{
  "n_layer": 16,
  "head_dim": 32,
  "norm": "layernorm",
  "tie_embeddings": true,
  "init_std_qkv": 0.0434,
  "lr": 0.00502,
  "batch_tokens": [16384, 32768],
  "train_tokens": 152300000
}
Each number is 500 + 40 x the weight over its row's rms, rounded and kept within 0 to 999. Layers, rows and columns count from 0. Numbers have three digits each. The size before them is the row's rms in percent of the matrix's.

# down: layer 9 MLP down (transposed), 640x160, rms 0.0623, rows 513-639, columns 32-63
# up: layer 9 MLP up, 640x160, rms 0.0622, rows 514-639, columns 32-63
down513 100:502459580456498467508472581423469568521437559526532528544498509504415447497487579543483446479474
up514 108:507474568525544532475523505500475428566492525537531519484565544455531485472447516444578562529467
down514 107:471507469465466440532491592467540505470534526452496475576477459535574545502530524573497476490499
up515 107:510463520493518476486512471576499547535523481542477467513543522507560576544511489509485537492562
down515 107:537482391479498495453483522514585544525501506472485516432508532558477544476546485410483542494441
up516 094:431510475426475561516443478554431430438517472468418512456533476455399432557496469494548522442516
down516 088:560500476533499516488496518483577515540474493486530500491469581519541507476468491488504442488445
up517 102:514448518547522522574551520501498516482529535463468548552520480481512532471510560534455457476472
down517 097:524461505558528443472513536484497436500497527514473572506521524432432491444530509458474557487447
up518 102:519503432490534530534480550523489526513500591490549475468443543526511493472527543474550543489474
down518 102:455475460474491519392474453471483496528529468517529462524524485505483479441515508554497514520481
up519 099:437519482389530537533499458470449470455491500513539532542477447506452482475510516586557470560387
down519 100:433532472434546470470516531436515458469495456552459491546399475504539585485528490504499527512570
up520 096:564503529514600562555547505492481479472479503547485517507486461531436475501495450478512481491492
down520 094:527502479436588477513534458544464469581481486516506495481508480466546504562513579477502486525448
up521 104:508470459503486459533458558427434538519550535535439443464484494489582509472509511480503483496490
down521 097:473484460452491539497507516473488511495445420473518503542472544581520506508509525488551554470612
up522 097:468443508441563470536523564485516540449541520462509489492464475475541504517500504551453512477544
down522 094:477471520476451448486480489510483534513547517459498494480462542511485509482547457458498416511535
up523 087:439550487536512481486489501492516488604544504471521581440490454505491490461496543550475527535483
down523 090:501464503495490500559518412503555421524473505485455454534550494483548526392479486529548514435555
up524 093:447475458556453517513468447451476530511468517516522451456499545535499439406449477524524472507453
down524 095:541442499472531531472512481468503513542469519458492512562489487492527499454567497445468515442479
up525 095:477486508565485533480470476556495419496503505452450539555433563471506571535456457496540504445493
down525 088:492402515482588522528514491577486418582508537438523464566439444460426532559548513499440468498532
up526 100:493560462469464510420488445554474448453456528506504486461506415440472509580498513569545501524521
down526 110:516538482469534490439437484530473446490490542484413567450536460507503518528505485436486488554454
up527 088:471471500445466512532580456526496482518553505541562476516494552488522490407518500502469486505483
down527 089:459450531538549550503463491495542423494475519507599493523514465512471513518508533509468498449471
up528 104:557411455449488560478492515406449554481553467522502481496505522521484531559515491573420543494487
down528 100:524490508542611495503472513516517435569436498458484476547526545442440445466478494489493482541494
up529 095:462505515575529509487535461517442442507518472498471460517497554503529521531490447562513517499463
down529 091:567461496553539481447485536557528529429423434516485545556491481491576529471437534503475504499495
up530 117:568476437517526508493531488519494499494467507447549538446474532526514465478457584523498512505539
down530 116:495464490460605464508545533548544502448502476522471536523454505478479482519489540524444466565516
up531 100:438414563507508544523447449513436516498514475529586567497507572483533499463455468581459533499534
down531 108:586504495544502468532515504414466577526464484486509521489537442471449512440547552470547443494428
up532 109:523500517504593509575500465487487559484457513534499527537532466518515509465476507539473465467503
down532 105:484470533459484581524467444582514431460515485496563422544501497554512435561484409472466511518407
up533 097:490432542571559538536502467507493541469488438487523473559457501465488458519435510486557417513513
down533 093:547472518537518517491495496507578463513441527484471528500485501571485486493503514588494503523445
up534 104:458484540458506508458525543531519515449516564553517523450564453539520446472496522500572496538503
down534 102:424499475486498470551503459505552481554495523455548541482478449463517508580475496522529509488495
up535 102:519479460515455513495441476593503438514459445437487503546540566466501552516460519449484548504455
down535 112:428441439459485519494495482551524477473522475535552513535465428479477449540481557461468491487457
up536 095:512510526431457537462473532527512470462458500496420508535434446497460509489471469484523493498503
down536 090:507520572534478497435555402453510486471435453512563551458484571499527510490416571503521527519520
up537 099:481487528453519567519490398539452481486456500507444459551565487602453538513547492532476535508477
down537 103:571526451495447479568518470493576521534551473464526532445519506546489498501482450446541425517497
up538 095:484559518553475412446521514560525468440549417476519453570491503554490478482542513434527527525536
down538 107:603500458559451514543469488550531459481531426579447525493469591534414439417489510424493436519508
up539 101:556536573502445480566486528527587516491505486550474503539505527517560491469512460535459470451513
down539 105:505436498542501550507487554500489518440562452448472559501530511513483457431530504497477409428492
up540 090:490613397519545579473491495455491497473490541501530486537443525484589501492489579474474452523489
down540 088:439453443507488473537465460547530470527451458560485516470456531488521539468493434485490487472594
up541 099:526531470481503526545505462520435456531547561469466497558429483445462491491414535458553443473482
down541 102:468491482528539442487423516517511511492498551448528541477437552455554476489535537482537485500545
up542 107:482451445519527503564552484482537517518568550473505489519469503484537553497484443457503501467560
down542 109:490523525498477575539470502587443467532457501556484484447473469445484486524461467464531535504483
up543 102:450463556554528504491415545559547479483508540477473549537508514448510505494436533517454500519570
down543 092:564565475502484536495604494450463468559497496534537510515457459460505530527513546495460499509478
up544 110:534529510541463462534584514501543549501488554511499500531514576448555505417548462516469535510472
down544 107:539509502464425538575515480515466506477499503494538461445551574507466513460494473509525541512506
up545 088:386527499497476454506496507488503480495427522461469502487492445431510524467540488499543494541473
down545 093:503509468482526553475525472519480535466515449477508522524499487494382476452470456548538500445468
up546 100:473484462457431496510511460535502504555458495499554508528475492541543504554514543529463474395491
down546 105:478439486517501542460510497398442506454497478555490474532495466495506489527474535444528492577500
up547 109:562454464507515538489522485557561517463535506506527560492453492508483486444466545496575473480529
down547 109:477500472498442564461444537538483424513527448481485453477546495482515424566441496496476450503563
up548 113:493532509387502474475531471494499518477548563456499526579530565504540511503545563499455590409451
down548 118:519461491452467524542460527535460510428468504470485422530498504447412480497528493523533406539531
up549 102:470536491523570555468508520479429440543424530495589453457400466480549452487516528536504499526495
down549 104:471521511504502561542487546518427485501498487584554482476480456491447502542492454569507538566454
up550 093:516525535544495500559559530445545472465508571509480530482458554511503516431505436520428513435518
down550 092:475441501550531463494460538597490467517477454468529515530490467491485445579523461458541526511451
up551 101:507451592538503502457532535415561529496443466453468445487532449479497471519534428497536428524463
down551 097:546553442546414475535446484491454421532498529490500522407456555418523516509490505519496471482534
up552 102:544515479509425525539487504501481520522473567457531487506544471510503541508505496450478470508505
down552 095:466481596519544518422553527467461413500482467445532530540471513489546490564464468495482501443506
up553 091:515443497467508540518514472509465595512441510450521523546522459447519453469525483572527529498423
down553 103:457473551530523573507494452489490532553515502504451543568522477458444477551521477467460534455597
up554 100:439522526526502544505527494520525488507483473463480433545472498501524550462484524431484596547509
down554 111:479553506419473397562526513451572455469473485519413496489477478524492438519455444482509517549535
up555 107:442400448485480518492457497507440533529584549513509545542418534466479484471498414504551497518549
down555 110:523477489558459444484528485527553517471486525558448459499569464491521525481536461497438455492541
up556 100:492531492535505533527519452522465494486459436504510522506566502481554553554486538469563565518550
down556 099:464464515462482484506503587499541509521511546561521517511546458490525444403515496497469458545518
up557 106:457439476496424514503453448560499509510524443501604522522478537460519521528572523505501535519518
down557 109:490562451469516505469496476575497421519480456559429504430549491463479538516491465557491501535459
up558 102:492503518509473461448481474489444477468461562459497470502495535536469503508501471479496462482510
down558 101:518518502456523560510492445512473557485470574509471508463511527438467468515502504478528468512502
up559 095:564489498558522552520517479456479512420485494551470505542513521515457480449481465490518453550507
down559 094:473471589502473429468513525569446472480448557502506542449453496531504524495495491531444465458500
up560 108:457492518507462457469559471478505504483520515464452493551505462517560482416572466513528445474500
down560 107:471543453515491463511506530453534524569472474509541459466427591514562534470505516511469547506474
up561 098:451524495557494441536513504480564507576460492543511470471433411519467521496456517490506434517546
down561 099:548461594491514532513551470499469500438400486487531512500518582505517519506497511482497419440499
up562 101:539554515486534506450538415434471468421472408500479506497554490534528494512478467449587504495452
down562 100:499463454527525488482495524477498579599511602468501466436476562576475591536513438481476517509479
up563 106:508502504486454566525495474502488452524533527404539478534487523534542489493530482570446442476500
down563 104:487558563429498504471524519565517592524510456394442518492484526418523526508520502542457555480525
up564 093:507490440470520538479533543521470434495477485442439430543545490554564502478499489498516541554457
down564 101:450540518428488531539419524460535471511513587523462477533503438572498529498505492532496507441507
up565 109:515555474476504506438445463567536414590525439540441520497507516542497527461522458463458552482478
down565 102:402431531568548468504482488556503474475459489438466525447499491509480575526496474457435458512508
up566 088:483524535533460484517524557514498511476500502508500509525454551523519547501490500536532445490481
down566 088:457435494457513499514485518529528466474454536466515465526447552469564532498465516533490532547497
up567 104:565469590523575485434525522538481461515496493530529501501458497525416540494464467452487547418521
down567 098:429487495438496538430517464484523520456490524526493563445515542511504532476565511440462543508471
up568 103:508445462503504443507504534489498498522571509493494574514518460451442485564505487469481419504440
down568 099:476468498435467493515584480488515539535501524505535431460537469551534523554461525480522477479547
up569 099:462475526506523461530536514504510588497460461488511439539527519507393540495469538526462526552480
down569 102:488525496486522510508446485579550409441555489462586472487470489490497510434487451456518532468539
up570 103:437551496448471438530456515512543503506526503486484507544493493501516475575528563466512427466477
down570 101:490532486584547510542530538533530504470532589523505511508416521458475499408495558473488533539557
up571 100:437437534446497517495494570476514489425524451526535502465553547417575501530570499444540522531503
down571 108:457530479489532408510457502509487540537446562569488561430523552498527466473510533540575565493509
up572 088:503564433503514572494455498510457466512454516558508501468497480444635469479525507458578519467510
down572 087:544490513528500460540530426505496545423541515458471519563501538479480495475542492473530508483473
up573 093:498419460468514546534534530525493493566480534507552510462463504580504526491457578552545512554521
down573 092:529580525460513478508510505488475457518493500523446504518479417513512501488535533446475522447476
up574 093:488525480518537492461523475440498531543466502496483523484417513504433477487459566477523527519462
down574 091:523554446475445570463540492579493502470481523577488536476463513514450533510503472505507472510511
up575 096:478545569502548483503520448441521496540498506509581444496515513466457508471568507525454478535490
down575 092:510453469481480505530496490526530506468526447503510552458461481505516511481510493509584492483535
up576 102:440445466531475534517445486450504524423501486495563586519511503532598503408540553486494532514514
down576 096:499526519480521466517522511524473484480465456483514443502437524515490512587451528461529519503403
up577 103:506554507535497466583564530537545560416526477480483432513496517514530480540462496450500485495520
down577 102:521519391470562539535455518523522484502495500424516459521504486541514587515480495539436521517487
up578 099:503517469566474577479570499463534483462527490497503419483484501508434518523536501519439468434512
down578 094:557541525480496532587496461454436548468502514453510483568477492555464481489462523443513518442523
up579 108:425534480531562512489519480557538560559512511530442466512522517499532454463532478456516483494564
down579 106:450443557496482500484465554555538519422511503548557546505532491525527491487503432456541453512478
up580 089:468528542567460492484485515556497506496509499481506567552498538504446521565510539504489505411493
down580 094:534466493474513481475508439506535506556547502573498426530519523501504494497486442483609471537477
up581 108:505543500500499479514506526474517509524499480470513507562495513567485467598467467508526485468496
down581 103:536436531444521455473447569526452531540474576516465538513493520549445468511540467530519560524553
up582 109:546551491542491539514550462537538450514443568516534465573551501429452509527597481484524519520485
down582 108:479416513470479539427526551526445519533557505468476531510545525529542479443416519544446478464507
up583 099:493494538409518549508467533498423419455498538510471508510528414478511401533536450491528498511525
down583 095:464517489474533466541483536503546528475473472526496508554495538538543492451495432478545550447536
up584 096:465476475532491549438535478467569491492495484517495519535535461564538484505469530568529585537528
down584 098:573522559484484468519529450507501502600513518502459565494478488580591487544487422506474496499473
up585 100:521503531476470501442479485523490503447512483527512480454547495553494521523551557517551559556445
down585 092:546534516510493476567446542445521535505508527494470496492505461567529499423477430524468438544505
up586 092:440409431490552548460520525497564503451431449496534432519420498465527528458490516572524454540513
down586 091:464470493531485492509487465484459538430449549502469505583511547538517488562525430521452500475497
up587 102:481489509578490509511520490488466516500528433559478536557501534544543503552575512507560496580563
down587 099:475470543518547486537501506523530511472533499471505476513581439540444583512479488470473502503476
up588 100:497482485481456532422490489513509469480473498481513556463504466530508490465444467541549511554513
down588 104:540440476457531513551530499530435427503537533516412471475469443460496536505494495484547437498495
up589 101:455450539561554478515508531531552493477531429488505419522510419456508511509488469518450477457499
down589 100:500517536458491497450577480541527522488488506516464522474479560475492445504451535487547550510482
up590 096:500548541487526451510467497486524561554556500495462542542496432550519441498563484513456523470500
down590 098:550459451475462595486496432558522485513513492453523594443504575495532519448457593492496515494583
up591 105:542536516535507503502594494424549384536465516501495428501533538449514448526430467543515481520578
down591 103:495530501495510438531508588519473573521515500484498491512570499548544534570578472511516576471477
up592 099:502533550570524515495469524498446557529496549514532422506515451506481501461478461553480525428443
down592 093:453490501502495574492548563477487444495558517492347527459516549477529526486478489495517532528489
up593 102:513482502481529492501535446568490482577473472425544523564473463482505517490600512477455552495456
down593 095:576479543498463450495465529540547520430502569499466499510558455439506462523443468526510508502555
up594 101:452511473553435516489487417592488455445518556476539487503467449524509449519453524472506463421556
down594 094:488475531553509575501511535443503522472495516486572440460459489469511432474493438505532494527515
up595 092:415558513527465493471503458574494492471534504475571504506443508489499537443519498559433514473530
down595 102:518503484477547495526500411495483530464576496509520515453463571419428507513539534539534520480602
up596 114:444456458479490465427459559560507500517396490443525456504466409511425496544459537512427541534478
down596 105:574528474542505503414475480468482567418464449445542510458508539517494492583472504481470478478503
up597 105:525532426485461574509518514531555482495483488404527467535548480562490571477488528542592426445469
down597 110:507531538542470511597538456499491448476483453516511531482472511500451517436483480559489476511468
up598 105:531498532546487565475505440494465357537471487468489508486566517514510545448570386507580495471557
down598 111:477497545559488497454620473459497493460482560482487524480560489467491546488432510479511479510471
up599 107:457485539390497489495542442477500505519504571483525480560520551514537521456545492544501441578498
down599 101:511542466581452567469456552514551525434479506518509558468448509457466569502503477519508556500472
up600 098:490562452510469456524505460497502485434513553521521577480538380529517560469454475483546461517369
down600 098:540492506452478522487509541502486479529538483465537478491459489458511428459542497478431545450540
up601 107:470536458425528502489572437466520521566476506503552535584397539481488507499484433451442528518424
down601 111:489484478528456619511466445480506550493552478497506475592545553438469497509514497534568531507527
up602 099:496492545475414544528501431522498496573442455502522479500523484492493520493461498470480532503563
down602 100:523521489418496504462449542456506505555525430549480454580512455490477478435426503512457428508478
up603 096:499487538493522492529489467490418532471521492568456538559565435551492439501468470419548557507479
down603 096:535450442487605514514499541500573536510512542495512491528475502492488561486496390518448449447527
up604 096:493474532562547483558493443503467554519552429530432538515537443567473526506538523524457511497452
down604 102:542439449489583548498503501491500508550502580572470503486496548520429489501505375494482495515475
up605 101:515487517529498542495473570519461553587476494538537494517616455508531496492540547474517552531532
down605 090:483559548399478465509524498512510513490491486507460533535461496569531478487454471518493460517500
up606 096:454541545466471536546532544596491512544451552460534530572492492464514449590526538492474472558509
down606 101:446537402469513459463517477506538435539468519499553405446540484528577561451469545514467477505547
up607 095:502460480502513501506578550516509467471478482516530507471554538516558501465541517539532520564474
down607 090:447540534437528473457483536470486474527481521493525473533518467487505480488550489497452509551501
up608 101:523457462484463499428526431481461560443479474462470544520526422508512446534499511552430526379531
down608 100:498440530456505550517522489527507498458486569507536517501488547429529490508431460467490475544531
up609 107:486516463493562485568487472538534477480493491508570476535460423528521563513475508429521503546535
down609 108:508491528500540517545456461532551521511501454488433512514439465492454489514471518521451552477477
up610 098:507492460526472480488491533537466521458499518498552534575486532513499459431510579506507429475531
down610 103:566494493513486493575459473497493465384546479556482453466496524473497558547477443431488470479533
up611 096:425530553469517471433480505515466553486508538522463479528462516523533502437510471465510580483440
down611 098:488489439512486437452477528545497479544522492481489465527549477568450469492499542534464584525493
up612 112:490535516429548543445505459528442555494485530444457454533466494430471524531519527494440411420460
down612 134:464472482487482518522478501510536493518505435542482461518487510461476551507481457490399445479485
up613 100:544531428477500495526555433572524530499429489489501524506511496447543405511494559489537491445459
down613 100:478525474495533515528462505452463510538498485548546439541483480513539497511514432468468560400460
up614 091:479562537499555511460484475500616515476463452473508479521480508514521553482549499440480481447460
down614 093:494511499472420451506512546524501539494489553485477518528554559582455579481536522473499444493402
up615 104:541487557447465534441573499485474520526494539470510492493476510517494567525479449440524452480516
down615 096:501522435504512432539507594525530524474510478545493505478455543458502478516563471476437497507495
up616 099:615457449517572465538526529555447564542477490558522539516575435600534545456516537511483500535528
down616 093:583519547536521512525517530506481549474531451495486557507572514497529481453464477464429528459441
up617 097:511570503423472563510579467497439571517458469492433462493431508532497506502562444439535518415451
down617 098:500464511533514570497550428402413497490481552472498482438488500493513468479487473483445457488509
up618 109:550457545440511404498490522559483504495448444549566512497516456488555468463487611426545524505507
down618 101:509535504484527411499467538511533480535490480492460580472459579536457510448461535482533485573483
up619 107:444475496498458549483500497562488567491405504486554464491469473561516525518513494477533512506468
down619 111:434436510420460515466511506530478434562486532500495460532518525493523565494493509513481444490470
up620 094:510523530499479526477518492468563454498525523561518525544418424448470529506464559504512571518456
down620 097:478422485473480517577517559512450477554526437561510451506444488422534543499537489528473482476476
up621 103:403490491495480561452511503503484460451471517490556476512501501543519534493520503515501557521480
down621 098:489494487485496464477542436460539512468501600512489479501475557506532497511542492499510519536421
up622 093:480469544483513522475460553562418484478544507523546578532578516475517540559480466509514482545541
down622 092:539472432456477571497534526424482549490504417506504494537497501495525498531480521490522509500454
up623 114:539511485558559547451406486559509466485536511515540535453503435512535497492378543536452529524469
down623 108:504444510387528520592440543503550500628509492528470517529540506562446460526532465433415526479472
up624 103:467532484507450472475455534513533532460527551476545531466442476535509491447553489642527513467507
down624 103:534570496483476528516481462507470508480487481510442591501513506528539446533513564551558511503520
up625 097:527493534462455565524550419490487470496468446529539491479505491551524524495515460465547454545529
down625 097:470523514499510490534483479486511463574534531457545493536496495496496470505528451494463509516483
up626 097:510507523428488479497480515560468447483483544482546539488502544538539503507477563514491509531494
down626 100:485501470530517507503486491493502462507483471512485533538503422430429539500574477505562475490441
up627 089:454480521471534489484477515529505457502478518518569537470479501462518538571392411536539585572523
down627 092:516471492499550519505455468419556544518502531492530517520506495567424562545567524425526499524443
up628 090:401547465470558505514551469512452532539487571471457478472491582524502435472546562526556458526506
down628 092:486495501515549459436517454541439457529451535571544456476479525543507488526444420465556479447467
up629 107:456567497492506563514499449465480507463503434449508482505535489552480455433566448470488464513458
down629 097:440528523465587515573538481528470493552472578549504492470462478556471470545517543486476459532413
up630 095:519546478534510580469499522514482467468487535501431574532486482518515456459479450489490475521442
down630 095:412463593498458466537530546445560514454493459515505464493535537478489520562485559551449515506477
up631 100:439454482501549504465528464536480488449407507504450565526472489541483506528546534515454506517431
down631 099:488492539528563530511488439562539443432440433488555494487528526511523569485484500498530534453522
up632 108:460458509458530519493465501462497418507574458429494507525463459510473532463535506515513521544500
down632 106:526554539484484502600457458503571476525511548476447541462517542485492449586519503502503431460469
up633 103:458472592547500478424490520546519486515529461530532540471445444444476496418427513537464538463484
down633 092:553523513541487496492499527477523536519464549442457466508553517497548515541517574448447516462547
up634 091:547542486516546459488505491550538467440608542447477465452451466574536617502503480514512448531507
down634 089:458521481515510506576569499472498497511474494463433502520551477479519480526495504509434555459565
up635 092:447483520498486493496443462504580507493528560475461504524507568500482478477515480466485491529501
down635 087:470561557452448597468550471545476514492523483488469488445487462497476425487483507496480504541508
up636 109:570542484501503554510550500515456512445453557471513447524408532548589468540481484455460494468450
down636 101:500537484470451489490465468467439489538572504515462495468495505514504472512416507543533415507554
up637 095:486487509533468491561481583558450480506483477513406447470479500514536477530477499482452535498474
down637 097:596531493443559500497467486512564468543502511508472546508543468446548562531465520445457454542445
up638 109:492478481474558584507526433539513504530458491449531465494479529561533501515584483476510489470464
down638 108:506516556452549526445469490472514475495464537525485583479512463546510482426463444453471551487504
up639 102:535485569476455531456475467488476544564517510451489502476566541521515500478505542475438540512488
down639 113:508546468556479473537421478526478462541460506491472488509499476528482487493439470537442435464529